Weights of a small GPT-style language model, trained from scratch on English Wikipedia.
Training: a variant of Muon for these matrices, 287M tokens, 9930 steps.
Each number is 500 + 25 x the weight over its row's rms, rounded and kept within 0 to 999. Layers, rows and columns count from 0. Numbers have three digits each. The size before them is the row's rms in percent of the matrix's.

# down: layer 3 MLP down (transposed), 704x256, rms 0.0994, rows 49-115, columns 64-127
# gate: layer 3 MLP gate, 704x256, rms 0.0747, rows 50-116, columns 64-127
# up: layer 3 MLP up, 704x256, rms 0.0723, rows 50-115, columns 64-127
down49 101:472517515485502549485474519467516514517507513498505520502498488522539479520484484482551502471504522511474500474494496475496553468479496483492506500494490484474509488528516502532528507511453506
gate50 103:480483508472484505501501529514496472510492491497521486487506473503587494522470497494514412519518482476481511460502511513502487480476469473474500496477472473558526490492507531498489480491538470
up50 100:459519476489534480517513494512504485469460543496489540494478485493475464488487532472492489475465489546518520546500511486512502547547482453573507510526481541518488549505546519475537556539494497
down50 099:504511492487457500492508508546560484485509475537538484529474492505446493529475492456508489517500521481524513423497530498510540481489543537476451474521529514463517516538495533519493508490511497
gate51 113:508445487451479476508527511516508482508502486494494455485522505543493466511499537503462506541499518505480508493448446533532496504484508503456461486456494526535490503514492518484502496528490500
up51 106:500486474533488497530494498499534484513451482515443519528537442558536491468525473516496478447551507524527469495518458490531512497501493527436460491495508489514490538496500499464507474487483514
down51 102:494473505447516460529523452504493526447543459447494443501472479517508543525481500492515512472478444481565478520502453506498517508426523527504476499495517490494507532507517520451500528526470502
gate52 101:511490514485464487514507542529539521475517519486506501509462497535515434534527516477477477527548531495517518509516547531506495505474505512428479543542468472479467508515485488503519528480505471
up52 097:459481523518505529520468502490506450469493531515481508484495507463558478495493474515451495484491465483504489480500514492490526509540463515504495461459491441468527485485528553528515524519474516
down52 103:515512502530538520486498474467510475555460470500526546479487510535512515510472539463473515453517559506503480456503455507489480571513509483479517498495479520512494506516499486463551517483505525
gate53 105:481501528504482504465544492510509534553528474511521488483481524507460500504520462514485501517504477507516469527484462480490498509464491498510503486530508508470475532436550443494465501526524528
up53 104:472488497488526501524503499535534507490496479502566503480490491523509528503543477501451545520525445534464491540488493509452488496518452504501506526540507508490467448517468553529514506527539514
down53 098:503478532458541516483455459440520462505507498478513455497498480499531489480454555454491482475487516500478526486473490514516528486487510509528518507463473475494514518522486526478500494491481510
gate54 094:485492505516469555509510516470477510523469531466508490471497516536485487530485478460487485469520549502479467537480495509514493520544545536465501524471500497505510480507576480476520525505479524
up54 091:558495506547528467507493446520530459528463491462496498517475501502480486517501541504488475491525488509514529514486495541475522495481469507511524496537507524533489510515519493484537478504525483
down54 094:479533530508505481527509522502541516493555515541502486529513466502532486477511493516536504475506482531538484489530553486502477475495473494501486532522488465465485561469491496531451522493498506
gate55 099:471532448490476483485497460506493523524489506516476521510531488508543523499506452486526516545432501539514491512475519523463504471467521496472535551508504513519495436470525467542527518524486535
up55 095:498505519504503470486465510494507523498471518514504498474494490469492540499492490482431498510508471522483487476556522521485497480519471503468462518542470500506503471502465463488509502514483518
down55 100:467539515496477488438488517555464535445518524493502479483488482541476457522488502489512527485460521507532509513529519523538518546543496464512473509513468518530518467459479488457519504529487474
gate56 106:520518511481483527511462520485496508498531514466494529493522525496525528484544502486443515564502484528518501446442474522481443474484492460449537497492533467517490514488530515537479530486474483
up56 100:506474486483505538492483438511495487512505501471481504461447525495456505483491520537522517521459493497483523474521505505492484543494506487529484497494524487527530522485500482454476471469490549
down56 102:507491480526509489525518488486469493477532514489439517499532546497457472489542494489474490482496476489435500531522519521455483536494497511530508496497550510483501493495482457514496492495485512
gate57 104:547481487496470490449464507504486462509502475508494482529504542495489481506445503507499500493520474471463546498500503484520491466504532503510500471453474471539522523504539458475491462525462529
up57 104:505520485478433456472503506501479542495532466473476534527474518481505510523529503506509525497471530513517493503473478529498530484535496515508485534507466517467469448515529458498511522532517525
down57 106:469502525496486454448473487478543529527528472519529523496498478534509519491507501555513500522470495494525505489449535496538500484511482468507492516519478535508475481499506508542493513514485501
gate58 107:495499505487488498476484526501475442548445476500463503511473485474502509574489500481510497499510516497491500507484490500507516511505486520488501459490527498466422509532508508492515524489478541
up58 103:464477506500511489493513490497515499498513471491492536535527483521504524484496506477516477496486496504494480501494555521517510492519522453523522468478519498503513527503435490517529515527482519
down58 101:481478479485485515510443476499473494494474509523488537465499543505473520508452511443466490490492477522468532475480488508515525485517522464496539448508476501475540505498491514509519513507470461
gate59 096:460504499520497521513509528437506543523483516488523488491505512511454496538526499525545520523477522486457556495493495523454493503491502514496458526489526546473522517514522536454543517509501433
up59 101:509536530538489505498493431553483555485519478492493519536472513504517494515534506508494484521484454544470510534529466508516478475499569492492494529508511515498493513510464507540470539468455497
down59 102:492516537495541506502495517479464515554500494509517530549457505510529496500509486492518504468496461518474552497477465487528502492495529427505486500483507456512494485505497490507521481493570497
gate60 099:482491432492527521538477543499477539515486507492491529478477519515548512470477466485522463523536495536433488509507524541502491447518506490460521488521527483449495509495512542480513511547483515
up60 096:449500511519542546487501490471492497497537470522502536461521510458485477479497531510515485517471469510485506516501465546493489482453508477508514509471507503476542472479499477499419484504497482
down60 099:493543471467495480479477481435446501480491478530484511507504470512464501480516531472492504486520490504518471477549501506479482494481508475545546479469512477501504505483494486525491548547531509
gate61 099:489510491512510505519558514501547480503505524502502547514516478483492503480551482477495488542477518467547564526507506496529492516445546501441476520501506505477460557514542474496495480506500498
up61 101:520559492485509542497458531491515544523442534512486483525479432501465523534545483519526502475459474527544472503496549500472529475499501508493467481537515488465510503539479475504543511540503470
down61 096:506496505491482542557501488505516558502476467580523499498519505465482531503513494534534481491449524470523529487500529552513469495502495472529489469523500515532508525527506515542494524484498495
gate62 096:526555513496502538443507484486479491528489509521500429510522501514511513448528451505499463519523514504484487519567562502518506559518546498426485519516488482524528493506468539531526531507460508
up62 099:466493514512487483516512533529468526542507466497505522494507468499548491464474526506495533526483451486535498500480517492523556491518501485535502520491537516515478484509475503509561527535505524
down62 092:535503533509501478486486457476474463480505508509474462461505555540497479480479521531499473492517482510491510517492506525538511473509522507449493463507541489485510545497487498497489505485540486
gate63 106:531540488503474488497460519510510497506524472525490469514522530444467513522486503484507478466503487451532522491514530489512472536512519534497473435484494498529508526562509489502544521475480513
up63 106:524492503506497514505502501502485554493491524522528514477490462528534480519533502528475539459492515529532533483507522464508517499501493470499490507491440549520500532483514508487513506486498470
down63 107:498482533485516457490535517459514576480545529488476534495487507487504479525508513494527535447497529487526521513484548480525498512494471485522498496513493506480496528502540538465509520449477538
gate64 093:500504499546586475480488507496465531528473461490509541524482486490577485504480472506510515507509484486535465494525494483522520512474529525503483491480449508533459474494518498520499483539480521
up64 102:512508485507431472516432475501520539498525542474499506489487503490481465453510522491485535474457516494502525542496453510514514503512509508491497501501482480493506510499485490514487491536553485
down64 096:532492516515464486466491450478493514471489522534494569496506544533524513552555577522463514497458506515533520509493501521571510525481501505478492489553513505561513495487486484508509472428514497
gate65 100:481469478547500522481487535521518497501497508476521461487490477495518526485525491483525530508494487491534520434503555508526496507495479511475475485513512487491501524521548488498482496503482533
up65 096:516492518534503501520528526485506482473478456494489471475531473524511495508526452512511499456516503487496469471511458492509502560533471527460511515456444452490467506482470485533483471513459477
down65 098:477501497511514446519482474495531488488508503512497498466503472500524491515510501501471507460487546469542473496499509495498516510480480553465492469488500492478503486519487474495484501412475522
gate66 093:506513494486482479471517486509492524519512464455539517527488509498490523456500479490484553490481519501509500461480504473507475490481453474496494475480478452492506474504498519528492481522497512
up66 095:526488572484515514440518471501520512522508514506562509507486499489491535491470490480439507515491488444490541508544482478518498524485506533540500486510502504454543468488494516548510500507528472
down66 100:552515520484481521494509471539475502502478495478466538478506472492507487495492496523475511478488532495517538484534497492471526552492491487503535490538482508446484482487524487540510502506480479
gate67 102:494479468518501455522490575519525453504483507483498492543529503473523511458536490512501489527486486512519497504527502494508504475494511470490513491504557460515540515520522538475461514513514497
up67 105:461513503499520538525482497533491512461501488475524499513484543529482507516508524468506472504510497464492503478481452490530479474468530479521547460497492474511507539488488517476471524489546493
down67 100:517502510563477458506524515477503493509520501510458506439528529502510503498478501531474485488568486474477471489532531478456461518484506452524517526497490494478506427510474499491511503501500480
gate68 093:493501496509472524512479520499478506476458497526511526519457494468516494498489506496535498531475503483469508479526480497475501469486454515492495481494477523466546472545517539512549452494460494
up68 097:470536520531446533476544443514477533468503546508461479497545496499498520558489469495472486498524495489518483528481495487497492462482508452510533492494517514480468495467527444482497483497516515
down68 097:481480486468510507522458490553481469461490530426487473501505509515498555514522526517485523487531482462467536476505495498517501534471511522484512500529453501553512487493521481491504484523537509
gate69 101:493502500506519510496517485479475466511462502482478510513528505497505495467519508511494461509506474534515486501500493460473478476517508502509466479479488469541469554492465451517536490525510503
up69 096:463533519474547508510505485481447519486471534501499522472484516482508508523503519540527506491506517470483471499450446495519534488539495500516517507504504519482456520510501523504430509491512495
down69 101:517501488511476524539498529467519507484524462499504475501530538500493505503527522519482516503488519512498500547503501498499486485481482490489484477513516505524488521530472514482558503514508469
gate70 105:493508505486492496469548487497520519478527510439541484524498517524517527499521494522460499493475506497466466471483489470527542504491485487548494490519457552514501457464491487509515502492545507
up70 105:516461481464499477522511517545505527488528459500545518498510501446519512499475508514491517495534565471519498525482476506569465492474464501522496500490494547524501519519489539519487516536524531
down70 099:510497500529549489523531516501533505489488508501510534505534529512465508481526535479492479506510556512490540535521531505499519551476509499505472492495489530557515509494459491506499481491511498
gate71 095:492499500496452511487522507514502512447534481484504485477525469541455489522520472500534453478516513533496472498577476476476523505521533515470462485518494513533520460506493504469494493505521488
up71 094:478486495519479510489474518483517531487506513520492531546523472514519477500511496492481463513478483517491513504489506528503499496532537486519440487527526529529535475508522501479466490515506487
down71 094:491525551499488434503450522470514543499532467493490474485490467466508521484514517516503520480505509508547514504518483485476486563501508500513527476509473490488507532481477474495508499512500516
gate72 105:513501502462528540508454500495536494530517534525463474487507489508524485519485485449488505506500474521462541482479499511470525490492531469530541540464531519522451490551497473539525523464482467
up72 103:517525516495549560510451457470529528515569534547458543498460501552508489512515463479518512504526463485501509506487486502493500510493516486513514485481503508540497530492499486516516524517515529
down72 104:511501451519520510511491512493482495550531499476479510521525497441488506506515519493479499520511527492487501507504531535494499468459492525518515506491534454483462527521490482564511497444506493
gate73 105:545501475511513469450491536486529510495501496524497501456519498498546448500518523498481464523500475510471480527508495448525473504515500501483467524491522511524484548497506530471491492509462488
up73 095:471465511529471527480466509504483493452479463482498454522526482503499472532491469492494463452470528480489534451470537533500533506507511531501445438504485524481517479494541467517513544478450475
down73 096:508508498491496472495485496477507472495496428475509466504470460531523495470542457485505492515452518512537488491494554499534458494491517507481485490498496546474483529526563486535491489525510493
gate74 105:501490486514501496454463547459519486513447500495494503508486504498473499513474476502483517532519492494459499516516544501501499470449473476468479517506503499507505537518400501484487488497506510
up74 107:493507478505479492558505476519469519524535497487506520499491500478522506514529521518545447503525519473481467536498512473454531500540519493528485492544486515525546512492518498526476516517580486
down74 105:448487472483473531491496484520512488485511496535496500449512471450507488465543519539495469490513444512489518538509505526520486476508486497499513526452514533526499482564542514519487492475501486
gate75 094:460509519482536523508494533493557534544486501491510468484510469503492501522508502508536508517490520486513515536493471517496522491451498518483501499471502472487492489482498485530507464499488478
up75 100:487495482545480511491534470542547457515474479528580492526504495499479491487514510533529507478506538522463521460509476533500495531456490486494455502492460508498507517505444504520513481535518477
down75 096:492477499497494496540519550504505518513496519484536530489515474482457488473501491546508488466502505496513533514506499501496539507482493502515526518479489511495508489490501487481531504450502499
gate76 106:486508551484522490489473477469483540521449518512511518509482499511486467501539512532496465492499500498546512505503519527487536515492483496449509515530499523488484466513487500510497527531514513
up76 106:518470497531501484512507439492513472518489512503451520479494506489515528498505452512473516517491502557495528485487540503498479491480509519516492463480487473541505529539483506507467468502548496
down76 102:519470505499493504527470497506459558478494495535510516459505477516519518520520490476479524513467502544518531518465501511496466534510493508504513508483529485514505461520479485513508482510534521
gate77 106:531519521497512451528535486519551449498536504515491475502511548495503499516504467535467492491475526483520511490516511506480500439503495558490545494533524495480447492470480490506517480539491475
up77 104:505462509502480499532501535499497513488497466486492478512510518477515519509505521496517506556460528518465492487509512491530497499489516509525522532477517524476481489475490455473503534485500449
down77 105:427504528511489506498450507480534515472488495449508504492490502504503512476477513484489452488501511530514474521534465520481486522478510500499528517479448515491535461490535463531495482477554540
gate78 092:485509465497508469501525563487516494538508508505465477503520576516503448494499477476515491511493531552518495494520476496517549490492523457476505498484546510495465496574496475484571463471542465
up78 090:528503497472474494521524474527505457488483500519466478530539504532524534479452506468464540495565497519563510513474538479471525478524516520544495509439488538479493489525528518526481437462492492
down78 093:542452504484510519458497475507478464517522490453489512484424504512508545528538467465500542521499490474541508512501531521522477479507478479487503522452521483473524482479544519492498532527512524
gate79 105:500501484542519503472506506456508507525485505512542478449482545496486494479556542522464497499487523509478494473508523484519476561512495467489495508495476481490523466503511476483470524490524535
up79 101:518481478532518515501482524504459507498484514515531508429460526461503491519488480504446482537527481528451503504488457473500465508536490508471524510475478453566505502467449537505490511482464533
down79 106:534500496502530458481455456523530480484470517496527468473479518468467462519554500482458497518523459465478484461453469489496504516519506491470531454528481478463474476511520513512490469452522470
gate80 102:520467523495475514495500466499513518489517492498462540475485479495473499510487497518453553544512498513516506469481531512507493500500508464463452521489483543522483514502500505522535487457462454
up80 099:520525529516505533488530523489458468509472478515514501489509528491535473498474474476519466507535536438471496576541479558506478508476445498486501479467464515495507502509485534505524508468523481
down80 103:450526515494440532507486492519482548519530481495527479510504473506492518456484508507497461519498516501531528538479492492463510441516495517448528512492463485499514433499541492484484489532508480
gate81 101:455525483533464512485511523505530498499514525474535517510498509494495503486478479519455498515475492452501550477490526467466528475520520471511472447537510526503499508498506492530495498499450489
up81 102:506496517539480482503495525493532486521488496559452477480494506551544459539514530527527496525500509484466510539543516511529508513532470505477508528545464467498523477451508492518486495528492499
down81 100:524502526532508467468479552476451470481447527489549536479504514498502505508457507492525479522517512550511502482487501482544507539532467560515524527508498492539528545493467459475530522508475496
gate82 097:487494513478507447525509500553457526524527444521495525474506503515490493515481516448538469490472522528543480517498516541499530476483486480511522482503512523500553490493468472524436511458532516
up82 096:539527505520516504505499479510488521528503470520488491474508462518506482529470500529555479496567490478546508474483501494552473508459537463527463539477511516507514470461447490455492552496518496
down82 098:536505478470513471475473499505497490515480469538534517505496488490496495474453475506478531505480475489503497530472504491532497509520489462510491531507528526502517499467520516488496506520509521
gate83 109:535476486472478464527501538552433487487520456461505512467519504504516509498489497480537529504501522533471482479548461520515528486546510464516507479519511455521506480504509519487455499461522490
up83 111:469500538506475504513476473554511470574512489499516528504537515510520507511468479501491479514489509511505491468508505509475508514542484535491496484513523491454488488528453499490495483498477546
down83 101:458473503523475508492504516486518491523539498497524460505478543476489516457608523504520489506497452500460496489483491494499496525479478484495525540533479514519507479506504530513547461478527505
gate84 102:464528488446465491495496539449548500521504461560554545513469465487499510497518483534505472470496523551504518472488471510534508512482482513465535529522481517492558467458475539494503518496522501
up84 102:484550464482537494495532512509536485526488528472513512509479495492506465511469488541494511501453522479495543466507526540491490513489521437502510549477478534545497490475474539523492471494532494
down84 108:487484450522492434518520502536510452482482519487532503497502502503476471510497494519484462509502542479490493544491470523516469533533477495504501530491491462538512493503477516497478528532555505
gate85 100:517490463535543464524484533527463522472488505507527552478516533504524495491483500544514515486497508509524495426496519505496506482513523525491530511484488495510499493487494525508507511477462499
up85 101:519507492486538506523516450509481526484497523451517452480493448515514520509512505533476512516486513510460515495478473495492500500484488454507475494511488489470514496498523506478481526518514466
down85 096:511523475538552521501472471514480470514461520491483520488468494483465534494502503538473490473472499497502532481509518536477531516467516493513423504475518511513513514560502498528484518513501488
gate86 096:499483503490498524501497526460493510486493504515540487556537456505540534543489486468514458501484508479539497495518450499514504514441487499507478507559507501476498511439498469447455494509496493
up86 104:509450497485502492526498461469551494508474561519460549507495518509484514489500488545511527488465555542497523496490472519533475531485492488486522510443516512497468515501473492495520509468500525
down86 100:532441540517498466470472465481505542518483502515495499495494501493481456488486502488452507497481508506512477520473524523534497507519539454501470527480503517504477519518496518525499534496484478
gate87 107:515501467466531481481521500523533470519502478499467446478484498484514519480496553491516492458519431467481479480520479476505471484514509511460521548506455438541494481505524551504514451514491492
up87 098:471521533536484498533488525469498547500522468524531511505500481518537507517487550479468524543514543537493514524449504522508518497532485506544485472493516524480483444466486434490485563513482568
down87 112:508509516499514525486504471535492584507515521521498531503537493511494460488462472486467501521484523479527503520495492508540498509485515476476501500456482486466479419487501478546452510490471504
gate88 104:502520456548509530504448488499505536518552471534497521512487509477502500462503525452489502497514465454469485514498463458500526519487511496486491494479482497515480516514539483500476508537507523
up88 102:488494516468472522519524502517472458518508515489519449484510527503487523512494519506497448541508524508506506526495476498463465498537512520516513508505512416499473503514447506500480532486511498
down88 100:489522485510548492541489517534510468524501484523484526502483555477509543545526503501530494487552502506488472504499473529477559488555506479501478517564515458536509515530503494525513487464522513
gate89 093:511474493511467488504472521498523463515458528519479456468474483520528469469507475464509479472490494494469497507527547469471495505492512495503488498475482531556496487495490518513516514542461464
up89 096:448519485520509479472512493525451513510461474503518486502484472431485492484522511490515510532499499498491479535501476481507541513456488539499505520516497488511486500501555461525453464498455498
down89 102:512530498505496483515505526509488496468487488509528490465491507502499496512514488483475522444492524509475514526452524503526457502524496517481504501509505517497481458501547493493476511511517544
gate90 102:494499528513476488469476547452451518483508454447486509505521454511511506475494499518521531478520485481452552498483485539474551486516533453503488502481503499489495499510480482549516503443480438
up90 099:478502534454488525531489479482490514544479478487534525514484518508469519514502484515515484503550469494530499465467488444475482546515477539572493505527518534482508479471504490545453542473519464
down90 097:495497510513507470553503471546500495479496501518480519504533494536484519529512531487518462502481504494505490510541534488549490521507489528477549475494500488502477508489531514464502508492505493
gate91 101:471527514487512504544472525481486505496540515538507507510444465544489490555534538488486515487511461525522457511506498483456437486498499522539479464453497468513472504436494500519498516539497489
up91 099:487513500506482516494508461497469538483513526477496503481516481521462503497518531468533505531551499522493521572484485499523502465481505515540514502493511501478490506464542516532526489504501506
down91 102:470496478538461468489491466539493468481456466487507470511501524492510495472522529467518512492541529492490570504463523501458499527501544472489501487504514489496518503533469514482525503490480474
gate92 107:540490508507443495476500507549492496473539477465538516501505527496517500539529500461496483503509495480516531504485449553452494492497524509484523493470509496471486517527493482511514497498504476
up92 102:514430444512560472477498496524461487446538496479475527512458481466488520556495493507516505549515488487483522506524483471480502479492480484482507491509507488481518470523531518529466530530452517
down92 100:531552509518497528476558499498494528499476491490499512519485516538504459527492484481504461461482539547498522498456486503458479547511546498474505503516471549548497497497472472526551506484560491
gate93 109:524533496467501489467474528463533504468502479488501488529472519539519509462485467463529480519500503515492500480540514507518474496509441555489475495503497518492498533479484509486524493514510478
up93 101:509531466529528525491506450517463516521473471486484511501478505491492499462505486560491501485497475515441510437441530512459502504476525488503499462499498499507494509475495519515477490495496555
down93 102:494521526517510525540466521529456468480516534557455524516526497535496495489515474515500531459469479502494544502520501541486482555478487503531510491520488533498567490523522537503454506502488484
gate94 105:496454517538543500472503509503469556508463489467488473546451511533465476523540545513513471551528511446530473507524526512478468509534485497477527489466416484486509477472494514491446506520490512
up94 111:509537481540512499507515543472480508453519455488493507512524466524510508485534506507475513508479506539529433496497506504466528481504481448519453478516498525538482477540475531469510527471522490
down94 100:497504444490432494494514530475490486505515446508493497499531512489510503506478452492443512475485536556524494490505508522496455498548454509527505491486511517521492478464518529466532490479451501
gate95 102:524456499495428507482520459476472511534478510473487462474500450540488527510536549528502465511496496479516538531479506434498521500487540476492501503479481525481503494512500458508519516490490510
up95 102:483537498463507523535499515470498536493512483535471490493447515501490480504496515484481533487492469469468470503505520491522497524496486477531468503492468540503490504515518511506492493487514427
down95 099:514480471565465519491531467531492536481505515522512515480481528502512538488488531514532496510489477486473511536532495479485517498533545517514524477511492519497460494476555534456513497488513475
gate96 104:523486475495496511513481528511484517506501528502448503503527525531538504511510481473509530494497550477490485502515508515479481513486500522529546471495512495492484504470517473490495511494499532
up96 105:497489514503504544475481483503498517482530504492495526517480498497498557496505506470475504474544514519449447524497555567514466474526484496536513503491496507478485517528481498538509489496500516
down96 101:530487496533506513434466520519556489489552499476538499471482471503513501532503499482519468497477480506481480467489468513490528481521488497571501490512504525504525489436483512503507475481503530
gate97 109:459490506530556506524477567505517534511493531529480500503530523494513479525469532492522498525451523476504510510489514513503455499513524489500535475504498457516497511502499507558492518570470504
up97 108:495486564541517513546460467503511509451517504516493496503535478474476529505479541487461503517518508457486479501520524530549533484523532478521496499485504506530486535524459509477510498534455473
down97 108:474526477487509483518505473545541504482471489503486478476489506515508554490472500519482514484524473500513476492508528488510496551526472478483481478527470496472522464499437520471486498542508548
gate98 094:501460485510509491458529516479484471454517520506518476461467527508494484531495462452522516518470545488542502521507538446472441507541553511485513498449533484486500511484493515507522551486446569
up98 095:507520510499492435484477510490534499491481516507427473484508514504502530452524476480460539494513541481529492517522538523506505524541505519525519510517519532490541484484515526488529484518473528
down98 094:493479536493470493455507511533557489531525507511484476501487504531529526464519516509476512510469515461491477484521490475507482510514518528502536489468495478475534522451480537457535525531487485
gate99 096:511513470524523517432530515528474489480496471497473452513487460477485504510541479464484467491484510493518503490521534499480472518522484483485492509484510474563486503511522484482530458503485490
up99 101:426468494478511502508525490515494482499507464492519498498507526470518497475501523534535527465509487476488493537529477526503504480518492465486493487506482506504476503486479476494507503477482482
down99 099:498457500495541477474485479500501471536457558515524477508516491493499501478507505524503529541519514511466457459471497464495492510550502513475499483516463523496512504526491495532515487477518519
gate100 096:495535514551548487514477503478487465515515472481514518513475522473485507527485491537515494500512489519510468534539534475460494511502524501523489482504489506512450481517480510520556502491492469
up100 094:519456520487488500462551476524531493545508517450495558529619515512509488497488534447477557493503493462498520522486524487481503466495490507513528485491498531472489512508523537510492507516501498
down100 090:519508546486495519494520502506486447477473485514519500511462508475443530490463540498502515510505478475511454507510497481535508498490556489520489517487520517530497456490520464516481467510539523
gate101 095:551511518475529469476470490506536477492496489491499492501512492496470525495508512560507511492511557527511494520498511512492520466559544529518514509511528525524474518534440530536517511494474449
up101 093:457562544492542486475458458503470472459535513527475468511540481484500522474527531508538506504493441484498510500477516480444508520505480548471498495486489514490520479523531488515533465480512498
down101 097:486511509532525483540470500511513497476468464515502522513494501514523488513523495411474505537493506486531487513502506498485471482481501448445509496503541518491488486473488515461502491503496510
gate102 092:507533512511454511475460526506521494525463515496477494503537517506455502495516512482514475496510482519496557461481507520512474459434551524480491519481484497501524524510463484514493526514512540
up102 092:510517482525456522500531483495530508534518495506466474520519466499482492503494522538503486465476493476578508536495507509524461486500499515522502494517486469506518519525497466481503497495458522
down102 097:519515493512519481485470499530498455468533500490495525523473460452462526476460543531524488498522492497532515506504534449515476541477501524541496476499525487528505506511471496489497506502503496
gate103 096:479498495480496521525488493514513451506505474489501480457508478491507531532473506462510472479526463479505485463506505476472507488506478512520503478518507478548536473486517504493520460462488515
up103 097:504515511518537498473486492498469473504514494479493480451495479496518554452483547490460460501510506502518513505521499497509501477537480490539511507531507518543519487478481485549537488489538514
down103 103:501530488485535457492486527459511453465506473473501504437490495512519480489465470509554492481512536478494526497527492506494511490492468506511499474551508496508541548490451552563481522529488516
gate104 101:521462478475481465501493483497493513537495490504508526551528508508518490544531472500471485504500489530500531540467488504511525554530492486503417458485494509476543492495536494479511530542527502
up104 098:527485524534501505508510467502529477458473508564473474520499505458545500492465525563477472490474491485477497500498472481510501475491499502526581529501516463516500551488470510513472498493505482
down104 101:503489500492509486498502508482538505465468495444489463542487522436556520527499507554489496505521506481533462520467482475484496499503530507526517489509508503539484558541462468466535494540494474
gate105 101:498456520512517502469488509478571533550481492455460522485484519515549486498527474485505497506541507483494480486514504521525490498503529490491495489516479514490543503507466478527553508485469475
up105 101:515498500475509502493547533510497508519448458486527541514481478473528517533487502515485541525523509524530475501471493500533497515470511499462475475489526462502498487513486522513464475511496486
down105 098:485467487441484540510541477495546454472462516466459528519520496503509488477529479497487447524510482501494533472527491487511489529495456526476503487523513483474531502469485545475503470462516503
gate106 106:453497525496454527503538469468530514500429494493507495500511536512491514486453468470531536482484478553522478509503502518501482482500486526522466491472547486496482466510480477524492473475485506
up106 098:468557483468500501549515550492509488486499532482474520535442532466481503513477521511529523465501500497480505513513492507478507458473506503484489529506526508548500502503513485563470531513540514
down106 103:494517467472519507511540493505545510520507506477490533553469503512477520496494477503493495501503557504506477492506481474471470482492557554491495505540482501528511511510520532536437462549480481
gate107 106:482523478467515508476513495488519492513498543489504514504489459472502492455522534461482495514481531551486476486511483488458472542509520478532514533495511555537466527460550510507482520523505497
up107 101:517486545505472528474511491508521464520539473490468512499505476529521448508538461480546484500492550526438518490555484487530502557533504488471503495443499486499517460509513482504518511544502517
down107 105:509555436520483504513495534529483521500498488485509502510512533478490516515483492481516424486491465526494468481457555484482483500541501513482486494522466484517473479505516461522487513519515477
gate108 105:502525483470536494511470537496499474515509487509533499525507518521518469437507500537510496493478545495466499500495539511504469450491522502500487504452475471496535484519440503532504523480460565
up108 108:516488511519493539494508502536470489532475494493492533511474497530508433476508489478474484511545472510515522473527448529462549504518505508481486481494488503517510521531524507520497476552510525
down108 104:523484475510484515486480515554511490518496509498490503518550521518521501519505520507460530490516490516483533516533537519469513488524495514488503505476508528524486480518528517463486452519506530
gate109 099:489481527505538543530493527501521585507519452488456497551473466540496495511489552465482473507505500502477502509506520519500523464489557507520532468510445562491505469505488478532484469503480519
up109 101:507466508512486470474479525485507512473502538519523524512477528478514469513545463531496513565524496478493524518492459472511516518510513503478501492509534500471478497536474472507489499491521487
down109 100:504501497463528465498498497541460447489451534477464485442555499494549503482519493556484471488452520480504490522503474509517500479523493492502476528512497530527473530461502504488520486530474510
gate110 097:491508483530513451491476529459515498515489496437470511486531522479504467536489514490500516503475483514444490484539526477493514478478499474516496471506502505497530480474505502530495505442466506
up110 099:478511472523465473466508431517460532477542489491515482505451559503475566466519522508490533512517520526487475513521549480527490528452508508562494494522492530488462526491504496482537525453526517
down110 095:512524497528480490474499520524487503516464523530514476482525469537547513528525503511495495496465449486521535505486458508509552518513497481546546440467516494487478511496518485498476506549512496
gate111 089:530533497473521464525504489532461520531493501490541501474478483509515506508495517516549549491491473512503478463488535509484481483538536513479515499545561522514532495503540522501535502526475483
up111 093:471470535475531483508523502475526510509504466528488453489493498519552469503516516512480491515481471518542554501549518484552457493469530479548521547508500512480529465522512525511500477521566496
down111 093:488530449538449491501547508460471487507477489505517512537523481497473450513509495491496496552487487497572436538522506455521501494525526483525490480476509520487531484502562526493555505490470462
gate112 104:517492497568466522506476503489501504516499508520503498465462472517548499470466494550561495517506495510509507479517500468513472461501517488530523491515509599497489478471510524496472498539484473
up112 097:465537456498491495526514469487492485532475466480542498510463472465477493478531482506512523512492490480486481466535496493529493505510518492468556512514489511488527514497551511517505486493512535
down112 099:494515489492456546534481502469518498522496508469496493450468497472544473474467534483514484493504456452480462508488479521499496510502486518488562486461490495454490500500525469481551504496495513
gate113 101:473519511526505439488503516511498520537510500526530488500486503472525513516505524486476542484474511481497535505546472476485459483495482469478507531525525539487508482513502513540503500485520458
up113 092:476482512471493497490503503470514491519519499532508497489527482501486613484491497483493528471505501505546496536494496479525470471504533469478436495518518504503497519514515475487490492513524540
down113 106:506526516521454485478488513495505486515544495530527498534475499469469546484526506464495553505476495487491528490513477495474510497548552507483485521524507522525518488484489492492488514504509486
gate114 096:510484485503450487480536511453492511524465526499526529505500549500528531507483520483510534544497515536484489496521538511476494493510523521477510543497503474509477508470505476454457472493465482
up114 103:577519501509493509469493489524506521500507530483494456470494494466504492510481493460477516523538517511492503504493517480533487473494491511567491489517509450514514468491503528487534531462508518
down114 098:494510492493494528496512465556482478488546462516486475476482439515499492489470463507548507467489496456457516511451511503517510501506470486507487529487496522545500507501484483505542447530475445
gate115 106:470500496500530468491505525486520481469512500518527528505523536490506432476444513505511514520501511487497517523541508495497510454521510535480500528485514521493523455511471476527527487496482472
up115 105:493463523480501498534481485469482483446494467441486520506525489493488527490527428496467518523492486530501479498459519477475491484469510472503479471512496506501503502499492485517515493517494502
down115 103:477524449498461450535498476468530497491487485476466493508463503525521506490520538472497477482483498514472515518462533479509499467465562480521513534524496532516467469509571495497501484465497525
gate116 097:535477502489456483489513521524505522475474470471541517469491512498561510532518526504526516506496557469492530502535484539486520523517553496542503520535478529508512471513484522495466478509526507